Part of a small language model's weights.
Architecture: RMSNorm before and after each block, rotary positions, no biases in attention or MLP, capped logits.
Each number is 500 + 40 x the weight over the matrix's rms, rounded and kept within 0 to 999. Layers, rows and columns count from 0. Numbers have three digits each.

# layer 11 attention query, 448x448, rms 0.0213, rows 316-415, columns 256-319
490568608483483436501448445483460570433405610524423538404509536541485575602586612541522493532487557435427499512431462501457593517500512590555558433551521500565487622428581581559547495473544477
479662619461558498492482488411465535421521506427538416467496541482418486588306496508478516454487629488481503490503431487516468614608454556536434451477526571426554535584437560445566590478508435
511568580449413492482600550483551560585547478428495502510464541518430628463532478445546485574364417505543521575556471493522538574487458555466516477515454515503548492475577552588526551403499529
490499475552555556482442491489484510422525430570486611462450503472465513625487522534560481501459446492515498527556535514511486544437447448523499547487486551573476515498587522516643448391529515
546505503491521483459521512545534496504446494543502431513477518497490524490497481500520550505503547541504499513539512507486509469548481466526481494501524511457553570483498532476556548469490511
500451549469446486546445480491501497481559478534492550506548503557461474478485522440535535482409506484469463545437460452488582466502419522493577496421524576507476470466546498489486465500478476
519465522520520576487575508519536495515465544542482492453493525489517534503521448520438498496570539477526539500510473522465447537521521456457549533488510531463510457486515558499535518455520512
509559484512504532560575516472506534500465546524492481489469518475527554515514527549447447469535588479527572509481493572477451521510517461503537545568531480486517497529458482467478494470548513
501484529462448444488467474447482480534545482504530570490486462491483523478515506442555570495499479505472544457472544442554532446510522516444465490489499512515496512438497491529555522546405502
494520526430471476528467490456482524549567443506506494484456462513497528540551494451459554497518444502518570487464534511496558476534463523481521535496475530510508522445461485560522528516450459
448521513535506507453521516529512511517544529475501503506526547523517543499456518506501457478392510511505490470481486490487513499467504505497538522522546477466502493516515569453469492534510527
440522463476452486500512517526560510548480519516460488475512456455514510502537511452428479534512544525461469540517488518550440495445534496448524500535453499493507541467507471471441487487554514
480477510570551466493524541497518453497499543487497477472502534495481495494456527565518504506390508473494514481518459527505480485485438481515516470508530494493499482545500533457466527522432545
452467481454474481456528480538489530541478515507501510463471459487471521468493485487463515543494558501476489528490512467577479485507480503476527475459498471491528560479467478507475498520490530
538547509449433529432469475505479500532521517470486565551467405576516488520549482453552510509500504494529493519497516466545531494506525516510441512458520547506456478468449510525541472545524496
513425483564489494561426520427516452516488517541534543533455503492539486548527490498480527494582470539527539376519460496423522548557484522499470568486489524564500523499482555526548504484510573
495494526501522510501489520492514485493475527509498476585456513489493543505457470532546511486493504514552526488512505488491530523546525539562505546519534466513470463528536520481520493481590507
492539520524543523501577485510506488467521533535498452565584526490448502496457457500488521465517488479531502511509501486511495542548512559495480536478491503492490437531524502470515520501578509
497496511433527513505473455504481516452548433478497538487519467508450442439473491497504581479507466425505479486444500456395543539510542552483463506471517478420511571457499489445522519475515450
503538562440453537468483378471538490548554480516496586480497485599474457504535530507506537531448498491534529533482436471519541480496468497518496487460502504500482553536473519524529449490518508
502479473492491508540530606514545447472465505563525519502463517492532500527508469490449502570476516565512501465556493520523480485483503471513464550504514431524489450512502491529454443591566539
510468511434506459512482506558516510448451495530504506557490508490490538487514457473508512554550523524502511431510536510495484468512461500508478529512501567506484481503502526455498513506539476
450473524439531500524578458503510517482463491507550499537562490494461516435459458503478525523542455503486522492548581496523506533535508535527466498543507496472478480470513535444531497501481523
533451468474544502484537486506488429459399508471417574450502486469575569549454537559533471517517443526433514476505502483572548507467439468502537496509534485513487500496515489489497506504444516
527578498545510542442499556467541432486510492516498510472518497558540417479514505540476486529465511537499457552471464489474488546413539468530493514541519432465493517496462460500496429463495418
540514471544479455495441572519531446491537531486482495512459524515523498522531481536510514537462519497503476478488435520474518487444517470507524536513492490543535499495455487527484504530511449
544529454537485489510518554486523436504500509565472486538491519518474484534499491512482497501510540569547466446491476508502506502454463447532528522448501503533564449493457522523502453549560482
521477518559454519512429487495535551537533568495503466490428498511578502478498551513523427470473506461517489565495485546512450499537427530524474430481544544465488462539478548481454514424436497
509536604493484495471519444486469565491522478492528502432557524537441438444482558521517527494532529498493527565475490487434472492499550502492540470560462516474477557498503478512499503446450498
411469548421510480511550500502457594521459481460525532484502509453528597491523455460465520541546551453396556450529554493492424483510503513480477485511486525506495547528518536491514564581444528
509525494568481524516471519495543455509450499505462487491421521509545438551544506484475463470454498579546481467458465516526554453441505457502513567494511498506480508512473478476505447458546441
444464507445540485461511462478470479422540489460530510473531504526465570468434453526511536490488476412506514450468517523523526590534539547511525457484533509490520502484513516512507504528482512
437502452482553524524562483467480461472471535496494491524597480480451528520443500536453549449486402528526539456520578482536534519522527573524479536492524508498483469500493533473582501501488581
545505480561469502482418552462523472505535505473473519501437461548544472497553494551499479522453500501524457482505416521512499502456490486498494513514527500521503503461473479519464504491513454
448484540462540534497576444499497546496408493495560495500484473451562561490489488469484495525553486493445514521548555476557458496544475550490514482511499528436489440531533529461508482502456537
480473451487509478525512543483518502530530544500483479577432528474499531531503496492523513490403526478500507510543489492487503532519450482535450500452612503496521505561531590529436503576536523
521510485521522513491420493383493491480484496527522513481478551476466472519454514468499492458539559562533574451521502540456450512508501501485460514503502467519491457493463506440478499485517469
498552539483524516481556513559500545546509520470470499501475446515543500488491500560546499484476497460503436541490491474545479534485508466499493496532458539511525501511505484448553493523501492
451498481519473457506480487466522498490444478496498452469529495512434511478488468504516473452517517471525534505502475472484494522571522550509488482463507516494510485502485516511475474475479514
462506517468469484517493484468503521525480523514497501453469474479525546507537453493489540482556476475521523444518547519524450573516531522478464511435503464465478505520455483489513490474482495
510459482505539503438475501528493465536547535475522531489471474543475453475488539469535482457392517519444481530496484474473582462488495484540475493496468453526493507479566505507515489510443502
536529540510465503499463487472482507518538465480515561501513506526506533479436519454548489520434448515525503510470517417480567490479466519523520485526466536569458507519525462465539484581450487
487454474538529475506567546483482538479493525533496426460560561476518449498528520565399526543513531554511491528561477485413425501526482455519474503555496442475521498515529456485487517448576510
502523505447456489509450468461501495517516489509493563506447454541496502506526527452534568486537428500488554489473489462508571526540514552482469539496452559548493501447541468542566497501459495
475452520535559497499516543475494536508543512473496435426526531449509502410476497555467434504497507540464504534544506534471482433472472468468456456519520420480485464494556526444488546477489498
516513509452484541491445435492565486525519480524537545540478457535488531487528523462543546491526474472502501503478490458531531509485522541506472586461503529508494494489486515505514495498527505
494486511530495484487527566517477457468479540458521449550481541469504496498493512516538438531481501521524503471516511543544482502488499474498523522549491485492515460530530535475459512519509499
465457468564468464508485557522496474502490500477501456517471540465521508557492442531458492483517495537521530461499477524492481495498464527477486487492473491485500447505492505466484502524540532
523496504558527451479504543524471513437460535485462429436518506468482470483440504525544428460516534497482448494512484531479464475445499465523555492557507488459476517507559462521499542503444471
518552511441549529511475446513466560514545450503467478440507464547514480463447504542559513387480508474533536550472529510478480492540487493510494487465543488449481508483483490506535468441466488
467515489454529529520513501522540497436494425501522469571487559466410523507461462506488525432473494500612549438501546471442604511544470457545482606451562510570457515522535500555508484494599496
513449501461489491501491546470483488442465483555498503560496487476467516476495452505483515517548544521510507406529530490460515511564504495529482549533483500546450495497558524453479499568524461
399449537525513522519557478496428529515419503454501505485508482448544529515500496511457513530541495536431552492563551524571467505507515557482517472529484504512509435477472511454507510527457575
543515454547501455510472664486472466491515469484514422523494556453536525481457435547451496517553519507534441443516491537469485517498564508480470486557527457490555477490521482479464530537534472
477484549459499522560434499511490541524538463470562461563537558497504607478511485498507544544537467437508530482469488508482562489507503538507426526533516532499470467519537525472518516471487460
447486602437524490544520468510455587501498421497502537423512501495496527496511480511491542497507493488466556520521528557498487511520522535489487464541520510466494488485480545504509509491450511
466490558460490499546486521522531536517539488522536465460431581463551574515467499467567520549478455416457548554515534500505493505535434522501498436506547493426527456568548642478465531553449529
456479453462444475520581515506450529461444474537500501450456515465561579588507487517470539485572457524398600469571520512507480514592477589468535459510475490565503367534568461521496455618547548
566547491574434474510555503485541529421452499589491469478531490509493445510493512570476540469476564544548503494492517573511435476538509521482546533513494453503490520481445480530482526492530498
533507386603524470471527490473487455505453538483518473545575471498434435443429529534569506399467522436586462502459534425548517502544487463549594536396545497486539546472513515455555505475471490
441504507454502548482508511534490533491465484515479512441489525473550543506444491507535497469623444453427586466548560496500459486558475576482542446509455506481529404571542556510501484570494548
478456537483454424523459465485445613488527468443541510453488466468450465429532530485493514459540547419456519488517498493455463449538523527454532444505486559504518572450507492483503590463452484
472500467482543560477495479522431502518514502463495504533530536497519554504497465473508507456556390495503489502495542424512519510501551550490507543473486482498520472519562525454582511498490530
443447512456437528448437528597484572537541500428574517586498518491564493452501446422530553570476566500526560578527537469420459471538498495549425495492519525452481435552486517475483498503556477
478505499450531480494614473505447563519466460521516477495563475519511490485500501548484541477538561493494543537513566507509441510576558512527437503514518459492520479508495505489538495499450518
487518550468526527513571461497489531445519526508496529469566586507466491501508518546509532482530499441519492506478520489448506510519541537495517519449489511516495558534545480439462549473519510
420494488450539517504612489466496505499498493518516511491554506488515540536490521458523516470534479512473561567495569525517496541539552550487480507499502472486511467497537495545528509547498534
410481462428526478506553450536487587540479439465529488532514522450472559495490487437534476489503472451443503459529577507543496539539517514515515501507500504482510467519508578448492471528494506
530587451554525472512515517507493494434490522500483455507516561499485486490481507435459462479518578484519498518511480545452494465493534502501493471452475478461491412486465478510453545458562468
496506519426517505496494434504496478535469529524497556475487465474507436521508534554459442487502459470509473439486436480526551469504471510452487430477516571516518539488503525522481434573452557
486482532485512449442485466493511535542469462498494552516486514526477558548599466469577548505546480475479499480521548463547514502509462508450497507493450481493520515496547462501537427535490484
499499532445439520438504459519484515538539461518482554479443470545487522484504427578550475462533419519435492476469556488471523501527545481482472501537485394481479502500475545494536488513460433
468500506463532477489447438495445518523467544502506485508453461475512468514539508521534513530495493467506490446493535488498552476527473489487502490489517465514511512498528467532590436528428521
543491457479515516511489579545480473441551498507490555529499546542486477440458462468474467490472495519538483538505502510497495461516529504531537474501470512540511472488515497510458546480543492
514491446562541436551512575495494467452474500503497463502532522505478534461426455449475511494452548503478503493528505525477496467469519489498500484480489478486502490506512504486502538514477488
477501502441488507479507408488505532523487489534530525524477469505520507549598492529542518482519537490455505495482497478499522546488474512506469514518483530494518563483513502523506465485531510
572499499532471498491533501511511580516469461493477523443485561532452586557564533514508471510571518447455467486521526513484506545496468487534549462455403511553499461547504516502484501524522471
478514474532559502507504551492514437458525508566536463528500537501478508479424477494504510509526523475527540505483493521497476478479529531503478496478482505519495501532502496542505518516495488
496429535561503492519490570527485445514488543486450531451538549478502509509474529501503447514467495517511496529526465543498522524519526483482577460494466480504489446507504559531510495479491492
507456464511495501500467538529483453481507453444459453504507500536491508441451539482499473473512521468507508518509483506464523497516545489541497503513555500497469496482513562511565523468468507
456539523491488519544541516517486492522475491480508468455513457540573511444487505554535586563435438578577605520437608467544532556506509462460471501527539467504456463547518465510499541496628545
501444463498511468525486632538496480466573513465468446508528530512514478416426450485486519479543510505567532494493512541446469516496511500524490512527484434495460539525506521459552501503458468
520522464473415506504497506498457524520406496459421599513455524528484459510580542526507410498466529494568513501545448444449538450530563559525440544493482477467447502509500484523580392465461482
492432574399518522493551492497537508488564516490463536437485474529554486481482500526513502495389480518490468439498546494497497554506453493538525501471545489463516491498496438444505476488517505
517504510503508485500518510516473511522504549469493503483485486497523498539526477496506473443502482516467499486520481443477503490485508508511478486497525496515508529533508515467491456525475466
541559431506451451539442477569471498566560519455522491501546534504438498467450420489489623464489495486514549438526514463533557498524513487407468471508509488571472484481461470458453413606490519
473444477500500487525571482522456516507446488537525531494511466504574492517486520526490505378502491459424478538522578498488518550438491511485373391501547526468508577520554491431416487466538435
403533498466539433567474483512506504463506558502567455478477461506497501405571416430485571516436470485507500392524529559512495419453481527493505530555533455482557548441473425466499518532520522
520551482560578515621472488474486579474528507581487488490511597453440463530491551523432487485520467508501512537520464473500499485470532518485547517538424612561507467494472553527504554414453449
471522447536512472499468514446510433479489480511523517453480505432549535448486482505565503572445441430461557482480481514500443489548537522486486583465515451459510472532491531535550570456462515
459458533516369507478513499446524484503415481511516547433527532513464453481563439470497525566459484537596528472564525412540550488550512450454576496436477484521499475513467531492469438596535489
485566447517513509573547492541429529505470506516464519494439494445498480488477518524468520433529467515487485522519507469490502484493443503475584413520512433475439419526407497506502530509526521
472505529432588524468451505499529485525501583571494574434585546470400547509478550480438514550467555529488469532547505450507528554535486521467495532435488534564529502491453427476408500481493517
439466533516529484515455485513549523501553477564511484464592499493538522498393501399457532439561542453423486514446509439520477511511420528485484479478515510525474565523496513465435463500530506
434523541572486482523512463478441450412562563507516387502542518494510477513468467437432450541535510482534552467487522496542495445560548464507505532472470580436457535497508498524386468495538495
464440471501492510551550479511475486386467534518511474453397507543530442447548540585515468428440520484536465397511489526537508542450483526460477484478412574567475490545472456508440429495576492
499532588553508490490539536555529498483483544515530528516559493501458535523526510458506543500553503443504493483496506480420508568495464539543621447519441440501542500459442489479474489490505584
438505414483558533430505507503538486519509447546539454425441504517483486472428487473532443483541491464467534509482543432403488487471559508477450508520578510477466535545491592473425592583443470
464511516478502590521543544495549533493475365499431468463490446521555539487481544514508419470534439533524499494502533567478437421457476480476559452524541498423474448472471562536435497509498493
525456467429464415525479479530522539457536468442492564473448499531558499470506513485430567410509490520483466552507502557504498507465468521500493543447538471534495503536527514473469545496498557